{
  "head_dim": 32,
  "d_mlp": 1024,
  "attn_scale": 0.177,
  "init_std_qkv": 0.0248,
  "init_std_o": 0.0248,
  "doc_mask": false,
  "steps": 7029
}
Each number is 200 + 30 x the weight over its row's rms, rounded and kept within 0 to 999. Layers, rows and columns count from 0. The size before them is the row's rms in percent of the matrix's.

# layer 6 attention output, 256x256, rms 0.0475, rows 0-54, columns 0-127
094,279,199,163,184,214,242,175,207,208,215,208,245,187,193,190,176,170,222,189,251,160,145,191,175,183,205,165,214,195,171,189,197,211,192,232,190,236,187,146,218,186,184,232,235,245,221,199,244,185,199,187,204,193,205,200,231,224,217,189,203,199,177,227,212,286,182,232,132,195,174,143,157,175,271,133,183,221,186,170,136,208,194,220,243,218,196,193,222,205,125,151,211,110,193,259,240,158,226,228,207,161,210,152,230,217,168,216,194,216,197,200,198,193,220,176,250,175,270,181,194,206,272,216,182,176,168,226,252
103,185,208,122,224,181,195,226,222,208,209,232,151,174,216,168,191,234,200,253,211,198,172,239,175,240,221,215,189,126,150,223,141,204,207,217,210,240,205,173,223,205,168,197,220,200,188,212,196,188,196,207,199,195,231,188,237,223,196,188,204,215,193,191,220,15,186,228,287,224,164,116,208,152,279,177,234,150,138,218,144,223,174,192,230,243,241,166,153,119,163,207,156,200,190,128,174,241,182,207,207,217,222,181,176,166,240,208,230,171,180,194,194,202,203,216,184,204,195,167,190,213,217,184,197,220,212,229,208
099,148,160,216,178,210,166,187,219,220,203,156,191,226,229,224,215,194,169,228,157,236,210,158,164,158,212,262,211,192,228,221,240,215,174,212,152,204,189,188,211,211,143,225,193,192,175,186,159,233,212,247,225,226,198,210,221,219,212,231,195,199,187,223,224,278,182,134,204,218,146,161,225,224,235,145,162,189,180,166,161,172,268,139,263,133,246,225,275,234,151,304,183,196,227,205,196,187,163,204,212,203,199,239,199,236,223,212,223,245,231,180,216,247,186,246,164,249,143,173,243,225,197,208,239,157,197,191,168
086,173,194,221,197,227,205,146,174,230,174,201,177,155,179,158,237,182,141,244,173,101,224,233,175,174,150,221,195,204,189,211,183,190,230,185,231,245,169,178,194,222,217,215,206,220,210,248,226,146,189,204,157,172,208,190,193,175,169,156,215,193,173,218,246,211,203,226,219,175,294,120,172,252,230,234,193,140,277,258,209,156,198,251,258,252,109,257,165,243,280,143,133,224,194,221,203,223,166,205,201,169,207,183,227,170,219,162,246,152,150,231,193,191,202,163,206,172,154,175,168,185,235,200,190,220,203,149,183
100,206,209,180,185,197,224,216,214,168,170,155,217,179,229,140,159,226,172,199,237,174,122,259,211,222,251,162,207,117,163,229,241,156,219,211,177,193,242,211,179,201,237,184,189,172,218,134,221,209,239,198,202,190,248,180,152,226,216,187,179,204,241,184,155,217,206,230,206,190,184,236,221,138,213,191,154,150,271,174,257,211,172,132,225,233,192,199,237,233,186,244,183,161,263,202,214,207,202,243,183,194,215,138,253,158,161,197,239,210,170,163,227,199,196,233,233,229,223,202,203,189,195,166,235,188,162,212,211
104,168,213,197,254,205,180,228,206,240,193,196,191,191,226,196,193,113,175,179,189,228,186,190,239,207,212,226,200,178,245,233,197,219,235,187,225,185,187,177,251,217,202,154,211,261,173,188,198,206,185,173,180,221,215,212,165,143,186,212,214,226,169,168,262,164,288,242,241,186,203,231,270,195,159,273,216,205,267,197,190,204,151,155,206,218,166,173,183,225,195,168,208,222,185,218,197,206,169,197,215,240,247,230,233,189,252,238,214,209,232,230,195,252,181,260,165,212,199,179,214,218,222,225,209,189,181,180,158
084,203,207,272,218,225,184,196,164,204,184,168,259,232,166,174,213,259,221,216,178,191,241,210,261,166,212,208,194,223,255,176,270,149,209,190,215,215,191,215,183,222,248,209,154,188,202,161,177,208,262,194,185,216,194,149,191,199,219,215,199,239,207,199,181,223,245,283,155,178,192,170,143,224,119,130,189,216,244,173,234,235,169,227,202,171,116,201,199,199,195,185,283,145,207,162,155,174,181,180,214,200,225,221,188,203,191,235,209,216,219,178,169,191,207,220,259,208,205,192,209,171,206,238,221,174,196,239,201
102,182,244,185,190,156,160,223,193,210,191,169,205,181,210,216,197,188,246,191,208,198,208,225,229,227,199,173,156,228,135,215,226,266,214,200,186,242,174,220,231,172,177,203,238,255,210,221,145,171,159,175,220,207,226,178,194,166,256,209,233,190,157,185,242,171,172,215,209,237,205,221,152,277,328,223,170,228,226,123,246,234,124,175,140,192,236,261,173,195,287,150,137,178,204,259,202,238,203,211,188,203,168,205,232,208,202,154,196,208,198,183,195,196,187,210,200,201,213,203,140,184,162,227,222,208,204,224,213
092,165,152,210,225,117,147,194,224,173,153,137,173,141,220,185,268,176,166,222,106,171,220,144,233,180,175,224,218,173,230,203,189,187,151,207,216,218,209,200,183,192,252,219,223,158,162,180,203,238,249,222,204,198,198,212,198,180,196,251,198,200,255,220,179,179,240,198,204,174,158,235,163,115,156,221,150,192,198,240,233,205,131,136,189,204,101,258,230,176,163,179,221,150,184,154,149,220,197,202,216,203,219,214,180,186,228,200,176,215,181,192,218,192,201,211,210,210,184,209,217,188,197,186,171,188,217,214,203
099,226,211,220,177,182,180,239,207,200,222,108,187,196,216,224,215,148,140,195,192,203,152,129,155,242,209,204,206,190,196,213,196,185,183,227,166,231,207,181,198,233,215,175,218,200,222,171,251,168,164,202,219,184,190,209,208,207,189,183,213,247,194,242,224,238,238,184,171,271,214,154,205,249,206,186,160,123,217,174,170,159,260,153,271,134,162,183,277,181,203,163,261,211,200,184,247,194,198,170,168,207,213,251,185,217,183,190,182,190,225,209,223,255,193,212,202,234,160,186,200,190,170,203,220,165,201,211,142
094,166,217,212,152,186,140,183,167,240,197,121,213,162,140,189,226,209,257,205,192,151,230,220,239,238,206,138,202,253,207,214,215,192,157,223,198,204,224,219,182,160,224,221,180,179,259,220,205,202,221,186,169,180,182,198,199,194,202,167,215,196,215,178,165,115,194,182,160,200,245,174,164,248,192,193,272,152,222,263,209,212,211,148,209,196,224,171,152,228,212,190,165,168,170,85,157,195,242,204,188,126,160,208,211,193,211,157,209,170,207,197,204,201,165,182,184,176,121,207,167,199,188,184,179,175,139,176,159
100,217,204,181,204,232,179,224,215,199,216,187,181,225,197,197,163,220,228,174,193,165,252,202,200,187,182,184,220,197,212,207,197,196,174,187,187,203,230,188,177,177,222,195,224,181,206,170,173,212,199,237,197,218,196,205,211,178,215,205,221,196,233,183,173,128,126,238,270,181,231,280,203,263,249,132,158,274,253,294,253,144,136,154,179,215,160,198,170,139,340,134,263,257,285,209,208,209,197,213,232,197,196,192,215,177,210,216,199,216,192,216,146,215,202,198,207,176,221,201,159,201,231,191,212,182,185,222,182
105,225,139,156,197,224,191,216,229,199,204,207,210,231,203,197,162,261,197,255,263,157,169,222,172,284,279,182,207,179,169,268,181,145,226,183,229,173,218,224,150,166,214,187,174,157,188,193,203,231,237,206,185,217,199,204,144,204,177,154,162,185,250,187,136,225,102,260,215,232,119,235,300,226,163,191,199,234,224,181,213,185,162,126,208,170,179,202,148,221,241,144,205,200,244,258,182,216,204,224,181,187,203,201,214,188,242,224,213,199,212,216,213,210,209,181,192,214,186,182,181,186,194,219,215,224,169,175,203
103,210,227,183,220,142,136,218,244,201,172,149,154,131,252,240,206,202,189,205,199,195,188,178,178,162,193,205,214,196,170,169,238,184,177,246,213,208,163,170,219,207,172,221,202,168,221,213,257,173,168,217,185,220,197,212,237,245,158,176,176,219,198,227,223,251,284,203,203,291,294,255,202,208,163,312,231,196,233,160,182,291,198,239,206,249,258,186,225,178,269,170,223,235,302,197,179,192,219,216,151,196,176,184,203,196,218,196,219,165,202,224,196,196,161,151,205,196,206,175,238,232,198,212,196,232,199,181,195
105,163,189,155,237,192,157,230,244,239,194,248,164,206,258,169,190,196,162,253,191,220,255,209,181,203,179,267,210,215,242,238,123,185,165,252,198,148,199,223,192,222,190,208,195,213,202,184,227,197,189,181,181,162,210,158,199,250,191,242,213,174,234,227,188,252,187,197,159,210,137,186,160,254,193,187,239,151,213,195,228,237,229,191,228,152,110,237,274,171,163,265,232,138,130,138,199,250,225,167,260,198,213,166,173,201,243,186,168,221,193,222,191,222,205,200,217,168,220,195,167,215,181,222,139,235,192,157,227
116,194,235,218,118,218,204,214,173,270,291,185,235,289,215,195,217,190,166,210,216,205,213,176,203,211,217,208,217,242,235,197,216,202,166,221,211,201,239,172,219,207,166,202,221,241,244,256,208,179,168,217,187,196,217,203,192,165,186,172,194,189,184,196,241,121,182,195,210,173,245,212,207,161,256,239,183,184,141,181,192,153,215,188,206,164,200,192,243,208,240,182,173,184,154,199,207,255,145,159,222,174,204,210,183,219,161,201,202,242,213,244,218,185,192,152,143,172,182,215,188,202,185,218,157,176,177,146,226
079,181,231,232,163,209,217,233,242,282,132,210,161,232,209,174,192,202,164,180,157,182,234,186,185,158,205,193,172,223,224,174,188,176,157,205,209,193,201,155,186,143,174,198,219,199,241,203,202,248,209,188,187,246,171,233,216,212,231,175,245,200,156,173,189,156,254,168,247,127,197,303,250,209,117,209,221,229,138,162,230,243,153,251,153,232,220,286,166,274,178,231,220,207,216,148,109,217,182,203,184,168,209,225,192,173,216,203,212,209,186,160,171,171,193,192,204,209,231,204,197,174,182,193,202,167,174,197,230
099,272,130,161,185,238,198,202,242,178,229,243,287,186,258,176,163,259,146,221,203,229,183,195,132,163,262,235,248,186,231,134,212,179,211,165,229,180,239,259,177,231,235,160,244,208,196,202,169,187,180,167,211,167,204,218,221,204,191,199,219,188,192,187,182,169,199,249,176,194,199,195,183,273,193,232,208,197,180,259,176,237,160,105,240,217,206,190,139,250,201,212,215,122,156,202,202,210,163,188,214,249,227,198,219,218,224,209,190,192,202,176,233,193,216,199,164,193,192,122,237,217,196,167,205,196,239,217,187
097,209,224,196,235,208,229,191,195,193,228,195,198,195,215,169,219,204,207,159,187,195,223,239,173,177,180,221,194,183,153,187,151,191,173,164,194,196,194,235,172,178,179,180,194,202,172,209,177,216,228,229,210,216,190,188,191,208,254,194,203,194,224,184,219,261,235,268,167,148,240,258,149,236,218,257,190,156,193,204,267,207,204,251,229,282,106,219,179,205,167,204,185,100,159,143,237,175,224,173,224,169,187,186,176,182,211,197,207,190,178,189,185,214,213,177,186,225,200,207,189,186,238,232,211,185,227,182,185
108,180,242,219,211,246,179,150,207,262,164,151,192,201,166,230,190,181,154,224,125,203,231,211,250,116,180,247,218,216,154,233,196,158,190,269,197,208,276,186,202,225,196,230,166,212,222,184,163,157,234,212,185,182,175,145,186,254,203,175,183,214,181,250,214,241,127,161,202,223,177,231,110,181,241,179,195,105,133,197,238,145,214,163,261,140,154,210,256,163,270,171,136,199,199,161,235,175,186,160,200,211,223,202,183,243,195,158,179,201,224,215,239,177,187,198,214,196,201,210,202,184,191,225,148,179,211,194,191
100,142,173,185,253,194,197,184,174,206,192,234,165,161,220,189,188,172,235,203,194,200,212,236,176,174,200,195,201,173,177,164,161,233,209,214,167,177,241,203,174,156,216,232,190,157,157,180,210,206,222,217,215,207,208,185,193,185,216,210,183,202,213,205,196,301,198,217,215,215,134,131,178,157,197,169,177,206,266,155,129,161,184,209,260,193,253,274,168,197,179,207,155,185,218,213,225,158,194,181,188,181,212,224,183,165,201,237,247,192,205,201,192,191,173,187,213,235,222,181,248,206,222,179,169,178,221,242,234
097,208,193,182,209,179,189,234,261,170,157,172,147,200,266,214,243,218,183,197,169,197,265,155,192,233,202,246,233,207,225,221,194,214,186,190,201,132,193,226,140,206,223,139,173,183,186,231,219,186,222,134,218,158,199,211,158,176,151,205,224,215,221,186,196,165,203,200,186,176,159,163,194,197,215,218,185,125,270,264,292,117,215,134,192,203,150,125,218,254,150,206,257,230,205,160,136,190,206,183,213,199,199,193,190,203,181,200,183,195,169,231,208,203,216,220,216,190,215,198,203,228,213,184,189,201,216,202,189
092,169,247,169,281,195,209,229,220,223,137,221,89,173,199,179,206,217,206,195,203,231,191,189,194,225,209,247,207,183,138,254,91,156,164,218,195,177,233,175,199,212,213,172,188,193,203,230,219,200,220,209,190,229,177,207,224,186,171,185,194,203,192,220,184,182,175,231,184,166,205,292,296,270,109,165,260,303,179,188,203,231,173,240,178,176,216,201,154,179,202,158,220,195,196,148,178,186,196,197,222,190,156,145,161,185,207,202,215,199,178,220,194,145,222,165,209,226,212,211,208,199,176,238,200,238,191,192,178
080,204,190,268,214,203,126,187,174,246,235,168,226,277,201,220,221,181,151,191,167,268,253,146,217,198,218,274,217,222,308,157,196,216,239,215,168,201,162,226,228,222,201,224,201,211,209,253,194,182,204,190,185,158,247,172,173,208,236,212,165,173,173,199,191,199,203,236,196,228,191,237,223,186,155,281,199,284,247,166,135,200,205,218,241,228,308,152,193,188,201,183,137,250,184,271,234,227,236,196,186,204,198,218,206,205,194,177,153,219,235,216,189,188,201,195,222,199,170,218,193,205,176,178,193,217,199,208,194
099,211,157,176,224,211,175,227,184,216,252,251,199,186,168,170,211,118,243,270,247,179,150,215,172,230,203,211,202,161,266,214,190,224,229,211,177,266,177,212,249,228,178,213,173,196,190,174,179,202,165,220,192,191,237,189,216,207,230,252,207,161,183,181,215,176,170,227,239,182,221,215,179,137,238,271,238,195,176,203,94,270,204,267,221,200,188,245,255,206,187,175,225,188,161,231,220,189,201,204,224,231,198,180,195,211,190,190,171,182,228,189,222,192,179,187,211,211,216,204,220,203,196,216,193,230,183,217,205
092,168,196,142,201,201,169,192,199,244,193,132,155,163,220,122,195,158,195,207,175,164,166,188,228,214,208,199,254,159,266,125,165,188,195,192,211,205,130,216,205,211,175,195,204,187,203,222,187,206,194,218,180,251,175,208,203,221,207,216,194,144,207,181,189,177,202,207,237,116,236,164,169,204,198,215,201,224,255,256,145,177,228,178,173,167,198,231,217,223,292,188,184,241,289,172,184,236,192,147,180,205,244,230,216,198,167,165,212,174,195,174,209,176,162,213,185,177,170,237,204,196,210,210,208,205,231,201,193
107,215,239,227,220,198,210,158,138,260,178,238,225,238,177,240,190,235,215,214,190,218,223,201,264,169,210,216,171,194,194,171,203,244,226,161,191,230,210,242,182,209,213,220,194,199,188,170,202,188,206,131,226,207,205,224,241,198,215,205,240,162,203,229,188,159,202,189,254,230,89,225,91,109,280,234,224,187,113,268,118,224,168,217,167,250,169,267,239,175,235,125,181,172,158,127,205,190,244,216,201,195,178,208,206,199,220,183,232,224,134,202,208,227,227,260,210,223,200,226,194,189,240,228,205,156,145,181,146
104,207,234,250,192,210,241,166,182,209,269,217,229,275,149,202,213,179,213,181,203,224,188,163,247,171,164,227,162,217,177,165,231,187,212,202,187,197,204,230,206,236,176,220,170,191,180,214,203,279,216,208,182,195,203,212,221,241,205,208,185,170,210,191,186,132,162,257,227,135,183,207,255,227,115,230,182,200,196,205,198,178,207,156,215,171,165,204,292,200,194,199,131,251,154,250,163,186,193,222,239,211,203,231,171,188,214,225,203,215,223,148,137,164,236,163,207,201,211,197,175,181,190,227,222,181,207,232,219
098,181,204,214,186,203,194,194,192,134,219,131,187,208,204,217,213,183,197,166,177,196,229,119,173,169,197,273,217,225,221,113,195,185,162,203,186,182,250,162,185,204,204,167,195,169,237,172,202,191,219,211,202,221,171,205,189,184,156,215,231,223,207,219,187,262,263,177,266,244,244,190,338,127,185,245,122,254,210,245,133,109,182,168,281,226,184,234,195,203,253,129,136,224,182,199,184,197,208,218,211,213,183,181,196,181,214,194,186,200,187,198,195,211,179,207,201,191,193,173,173,180,174,148,185,210,221,228,244
108,192,177,218,93,192,157,178,163,187,301,173,281,228,169,211,248,132,235,178,156,215,194,116,205,182,182,170,236,275,249,128,238,206,215,213,188,189,223,197,202,216,194,174,219,202,190,190,210,184,157,153,221,163,229,236,169,197,183,210,182,210,193,204,200,171,222,219,216,203,239,236,213,213,177,225,221,206,249,196,210,178,217,229,171,237,173,221,174,217,230,190,229,193,230,239,241,218,204,203,235,207,163,156,185,221,171,170,177,163,206,170,208,165,175,177,201,175,192,286,208,169,221,217,168,258,205,220,211
094,191,161,191,202,197,141,221,240,208,144,209,147,189,230,211,182,254,205,261,266,163,227,241,174,188,214,227,250,184,197,253,183,198,204,196,195,198,224,211,235,233,188,212,181,225,198,206,186,195,194,217,185,184,246,184,193,219,235,206,213,185,197,170,235,113,249,193,209,222,207,290,186,161,248,209,176,272,158,263,155,247,230,120,213,207,250,205,150,253,214,173,159,188,194,177,271,188,148,239,179,224,226,167,235,175,254,191,226,234,178,168,198,163,219,247,241,209,227,193,195,239,175,203,217,233,197,229,220
084,179,155,206,148,160,140,196,225,187,233,172,199,171,180,175,206,187,153,262,213,169,201,175,237,197,273,241,262,195,231,194,251,168,219,185,245,212,245,185,230,183,165,224,253,206,140,155,202,228,184,204,231,208,200,226,205,201,185,226,162,191,195,204,207,221,123,190,236,213,202,221,221,126,149,171,224,141,248,252,173,184,136,154,173,196,176,139,189,212,300,207,246,164,257,173,200,158,180,214,212,235,196,157,151,231,230,218,181,221,211,254,223,220,215,157,230,174,223,215,239,182,152,176,168,245,217,202,260
087,245,169,177,199,227,201,226,190,151,177,192,211,161,167,172,199,187,256,211,263,124,209,191,222,162,200,158,205,287,178,234,211,188,147,179,258,206,206,186,207,158,211,175,245,240,222,192,215,184,214,218,228,198,237,180,170,196,177,187,180,210,231,166,222,135,175,190,205,173,199,238,222,205,165,255,166,196,168,198,137,208,182,248,157,205,226,136,185,254,109,205,217,118,276,210,138,168,199,196,205,164,200,201,265,174,208,178,194,160,139,214,146,219,203,208,171,181,167,162,123,168,214,188,193,181,211,222,161
099,202,172,175,198,221,180,176,213,211,214,236,187,143,231,184,216,221,163,208,225,167,116,240,179,198,189,182,198,121,232,216,210,185,237,227,178,232,241,264,199,247,204,210,176,189,180,156,200,197,245,167,202,185,192,213,246,226,202,220,211,210,233,201,174,126,202,222,234,219,212,307,140,195,166,254,245,258,311,184,195,182,222,121,220,210,173,206,203,171,153,201,288,166,165,162,207,145,173,222,213,233,245,235,233,200,236,231,187,225,176,169,220,204,191,261,185,234,182,209,224,196,220,228,210,137,205,190,164
088,236,207,190,144,211,212,262,227,234,186,151,165,233,172,190,176,231,196,231,222,172,193,200,195,224,259,219,212,244,152,241,193,176,200,220,184,176,232,157,163,171,206,216,177,203,219,200,176,209,181,247,184,197,178,157,192,220,206,206,181,193,221,212,156,256,231,240,190,165,180,198,166,178,143,228,245,127,150,193,121,252,220,151,276,190,222,280,279,231,194,203,189,172,137,196,249,138,243,219,166,173,190,186,229,166,191,189,184,200,189,172,164,199,231,192,215,180,198,191,141,218,186,179,198,202,190,176,243
092,259,239,222,184,186,203,216,192,200,210,210,201,234,182,171,185,183,208,177,215,192,233,255,226,195,236,211,145,155,149,209,157,204,206,187,208,166,226,239,169,201,212,171,148,168,181,208,211,241,220,173,179,171,146,209,203,217,202,226,230,193,205,208,136,163,222,276,271,243,242,142,207,201,162,250,196,156,226,356,191,184,141,169,218,152,165,193,125,232,218,89,129,203,133,113,207,194,192,179,213,214,216,176,204,197,182,207,198,180,208,153,225,164,192,203,248,167,193,220,186,170,209,215,194,220,223,225,185
107,185,250,216,162,175,224,209,214,208,214,194,205,208,170,202,208,227,270,221,193,245,189,221,240,210,179,213,177,204,112,187,241,243,233,194,246,260,186,180,199,167,171,214,199,182,224,182,233,208,203,158,196,228,191,214,223,206,158,180,209,197,191,220,213,245,257,126,225,181,170,274,175,104,179,150,273,232,295,214,216,248,231,99,251,156,197,203,218,269,182,135,260,142,204,214,280,150,200,202,178,182,211,200,182,148,208,213,244,208,166,164,197,185,229,228,184,181,195,191,206,145,223,191,260,183,188,244,208
099,215,206,238,184,217,251,253,163,167,218,259,207,166,213,235,179,246,220,186,230,190,170,220,171,155,175,151,181,248,148,205,257,191,207,184,202,197,139,224,245,220,185,194,211,210,203,250,231,182,197,198,175,206,200,187,197,199,184,226,188,203,174,189,194,207,137,96,138,237,179,171,186,189,179,229,223,223,227,202,204,204,241,280,232,302,266,230,155,258,149,181,264,187,101,191,253,221,202,215,193,194,194,193,183,182,230,184,208,191,205,201,161,209,210,207,189,176,181,193,178,223,188,162,216,255,156,164,233
103,170,199,227,188,221,213,202,180,252,154,175,165,231,187,287,211,210,215,85,120,256,197,161,218,186,159,260,207,226,214,148,174,195,209,193,231,235,223,185,210,175,215,210,187,205,194,199,200,230,193,191,165,249,187,215,230,206,222,149,229,169,198,198,207,197,228,157,192,275,170,199,197,239,175,237,284,170,153,99,179,196,205,162,213,206,261,113,234,189,162,257,192,260,185,157,176,191,202,227,191,178,230,211,224,155,253,195,196,193,153,224,162,241,199,196,185,249,168,182,201,213,204,193,231,152,174,210,160
096,178,216,217,208,148,232,214,181,180,201,166,190,212,194,215,222,156,187,159,195,287,147,162,233,258,174,220,147,165,228,162,205,175,221,235,194,192,199,196,206,215,223,163,198,163,184,222,190,171,210,149,181,205,218,188,245,158,186,222,190,244,229,220,196,129,274,120,251,209,241,185,185,109,217,282,209,197,232,187,196,165,200,236,216,157,170,240,235,161,224,105,141,236,205,189,328,212,161,195,181,218,212,179,164,175,215,219,199,193,195,189,188,179,221,176,207,240,204,175,187,241,227,195,238,210,197,185,206
100,148,223,177,206,115,159,169,229,196,220,187,182,97,214,127,279,151,228,224,243,157,150,248,199,219,182,110,174,151,167,213,245,179,178,232,161,184,194,186,206,206,179,226,177,171,214,181,200,182,172,246,213,187,253,166,221,240,215,199,157,216,246,202,220,218,191,108,186,198,190,254,192,274,251,187,158,201,193,189,219,248,184,277,232,191,189,177,268,231,189,301,252,166,188,244,181,181,173,231,205,198,195,201,207,178,222,204,189,217,252,180,177,215,172,167,187,176,200,158,228,194,182,216,222,214,182,200,192
105,185,225,234,239,212,196,190,198,214,213,193,222,226,162,194,196,172,204,168,189,184,179,226,207,226,158,179,147,175,171,236,172,189,164,166,256,113,221,214,156,178,226,138,203,205,219,210,225,259,242,177,182,228,186,195,171,155,176,211,225,235,231,174,169,212,285,222,204,128,218,215,179,236,228,212,312,196,224,219,288,231,230,187,180,226,117,148,157,237,246,225,209,253,171,106,194,210,201,204,180,184,237,232,175,182,208,199,233,220,192,194,195,196,229,191,176,212,182,205,206,221,196,192,193,191,192,192,245
095,203,209,190,214,180,227,221,250,195,172,163,158,242,254,249,212,218,176,99,148,250,237,168,206,225,151,279,190,217,259,193,186,232,209,199,155,187,212,215,195,220,218,249,136,199,152,186,205,186,187,183,223,177,217,233,201,199,170,190,235,190,140,210,223,306,177,166,241,164,207,221,138,162,220,147,186,180,250,197,174,148,225,154,184,182,210,197,253,181,180,206,178,101,195,145,254,221,221,216,185,213,189,216,193,186,225,150,166,174,228,190,225,226,195,192,246,202,225,185,230,269,180,142,181,177,258,174,200
094,293,227,228,196,191,247,183,182,157,193,170,227,210,149,199,241,249,272,205,223,218,197,198,225,219,190,163,186,202,125,143,219,195,170,195,216,190,222,202,141,127,237,207,202,156,195,177,215,239,215,245,228,232,163,222,222,215,196,192,242,211,218,162,166,173,231,203,147,222,201,244,210,233,182,164,236,221,243,132,287,287,170,152,256,189,219,315,173,197,152,220,212,169,160,88,171,209,194,233,140,185,166,237,243,211,192,189,193,223,192,197,170,198,177,183,221,197,199,181,211,237,169,188,203,219,193,189,226
108,216,215,263,162,196,205,169,151,240,258,228,274,234,138,170,215,187,196,228,208,166,158,226,226,74,175,170,175,203,179,176,195,205,171,179,191,189,172,197,150,143,231,216,221,179,170,193,158,245,178,209,181,215,177,203,194,175,180,190,220,176,223,203,171,204,233,240,93,194,165,199,182,235,189,160,177,198,217,69,228,251,217,137,232,148,210,194,171,201,137,233,203,178,171,215,210,169,209,192,215,183,217,200,230,201,161,232,164,197,226,212,192,172,180,173,204,200,205,213,240,216,185,190,207,193,192,202,235
098,175,278,240,167,218,188,171,136,213,268,196,249,195,110,188,185,157,198,200,193,220,144,243,244,246,191,128,136,167,138,232,242,208,162,179,209,203,170,222,185,179,187,243,170,208,199,205,188,218,194,192,186,199,217,179,189,202,228,189,210,175,208,195,196,152,209,228,183,141,250,185,185,206,165,204,204,188,177,264,256,196,201,216,181,170,153,234,227,210,152,228,226,166,219,115,142,242,184,181,254,216,188,210,142,180,200,232,210,183,223,213,179,187,219,179,143,161,194,193,195,158,185,199,188,236,219,171,243
097,144,203,212,236,193,162,225,247,233,127,158,165,186,228,231,236,197,171,196,165,184,289,187,177,164,165,265,213,218,219,206,172,170,220,227,197,169,197,217,207,205,206,167,190,157,206,228,213,218,216,219,196,241,184,224,195,187,188,215,200,205,205,195,163,253,204,269,170,203,162,179,213,189,217,172,110,115,205,250,180,189,182,160,250,218,115,319,271,256,150,150,169,165,255,156,252,229,182,221,192,216,193,185,191,178,170,207,222,210,237,165,220,214,209,164,198,213,221,164,182,217,180,189,183,238,208,192,289
098,246,233,235,138,202,170,164,183,267,217,173,195,217,155,192,208,202,251,259,236,162,133,207,223,209,233,186,177,201,191,223,246,176,213,208,213,189,228,180,198,219,189,200,202,168,209,174,220,202,175,231,205,157,186,191,207,251,233,158,202,202,222,211,207,251,171,138,205,233,166,188,156,236,122,141,200,240,357,247,205,138,139,205,150,221,249,256,150,176,171,169,137,238,134,185,229,217,186,239,209,211,181,173,172,230,238,201,166,169,222,200,168,172,207,205,200,199,168,225,185,214,158,216,204,241,201,237,200
097,213,127,131,199,176,201,284,264,151,145,266,192,194,251,129,137,252,210,215,244,195,232,240,142,293,256,195,277,196,273,199,134,186,182,189,201,175,239,227,215,225,205,185,188,194,184,229,208,158,209,209,217,195,180,186,188,209,215,206,196,200,200,171,217,256,224,160,214,206,241,220,171,207,201,186,214,108,186,209,241,173,211,225,186,246,171,185,153,217,237,155,136,206,232,153,185,226,165,230,198,186,165,193,172,232,185,210,170,189,216,204,186,188,221,209,191,158,182,227,156,183,168,207,179,226,248,230,221
102,217,237,242,168,218,171,125,156,245,251,193,225,214,163,234,184,208,183,191,136,216,207,206,244,156,143,154,170,205,157,207,227,252,180,193,205,188,177,204,176,155,194,177,204,206,183,238,171,231,174,202,182,217,170,201,196,184,214,173,224,186,180,158,218,203,202,198,161,174,151,170,252,282,261,220,207,189,137,171,157,233,249,179,223,130,224,216,246,231,223,163,177,153,203,254,198,202,213,162,181,128,225,230,223,169,186,195,208,187,222,166,206,153,137,162,189,207,160,190,216,203,187,153,190,190,204,195,227
097,201,182,181,173,173,235,207,183,180,196,247,177,218,217,224,182,247,230,185,182,223,224,208,207,245,166,187,208,219,177,165,153,220,204,206,194,178,238,210,161,190,201,198,182,181,151,192,197,231,219,184,223,189,193,239,194,250,203,215,211,179,182,184,169,236,232,219,264,121,292,177,196,193,211,295,219,151,215,225,201,173,190,199,189,225,153,169,220,243,219,205,126,243,174,207,227,220,200,187,201,204,184,240,266,198,193,202,210,178,200,209,191,208,160,235,190,225,202,243,205,190,202,214,213,204,179,196,165
100,265,233,182,204,197,199,212,183,167,184,203,191,188,217,179,210,196,248,156,183,255,180,148,197,211,182,214,207,273,246,181,153,207,217,184,181,154,203,236,187,237,213,151,173,164,148,192,195,185,191,181,201,162,162,216,199,195,200,223,217,209,212,207,180,183,230,241,222,274,270,299,312,198,158,215,207,154,136,193,209,200,209,217,221,247,225,233,315,155,152,232,200,197,240,181,199,147,243,182,195,186,249,170,240,228,151,188,167,209,165,216,211,194,234,246,243,177,219,230,184,195,217,169,194,190,174,199,177
101,197,194,179,238,143,191,215,233,147,230,151,209,200,213,198,198,203,167,156,174,208,223,170,231,245,175,192,198,151,205,185,226,219,229,160,219,187,149,216,201,190,219,190,221,206,225,208,244,202,207,171,172,238,227,191,155,167,161,169,219,182,213,157,169,141,216,159,192,301,227,200,113,209,260,156,191,171,214,326,222,257,245,197,231,143,244,188,197,168,311,193,266,183,169,164,289,199,240,229,177,171,219,197,230,194,191,159,156,192,161,206,187,186,169,211,201,186,175,236,167,200,199,213,203,208,179,212,181
110,117,146,226,228,203,202,192,181,166,201,170,199,148,229,224,203,180,169,194,200,158,214,222,179,137,151,166,173,160,170,197,195,200,199,218,240,196,202,170,233,210,162,199,245,230,221,232,178,171,191,198,181,182,226,212,207,204,208,157,163,205,188,225,200,136,172,218,168,233,152,155,170,168,190,247,174,153,146,218,234,192,113,250,124,230,167,117,172,227,129,189,248,220,187,214,174,217,157,186,202,247,227,175,166,205,234,232,186,211,199,181,266,175,172,188,170,189,164,173,272,202,208,183,177,222,207,204,212
115,193,221,163,230,248,204,202,198,263,204,266,222,222,186,237,169,194,183,209,196,209,198,243,190,232,193,168,198,198,229,222,157,152,185,206,246,202,133,218,257,222,220,159,218,196,224,180,249,178,227,199,187,219,242,199,205,196,185,185,210,202,233,223,202,113,238,211,242,174,216,190,230,186,165,235,175,183,204,254,276,153,148,323,174,132,150,186,229,240,175,134,234,191,203,170,138,206,202,228,214,203,195,225,215,225,183,189,171,190,196,242,186,225,186,191,220,179,175,182,208,190,128,167,180,214,213,188,206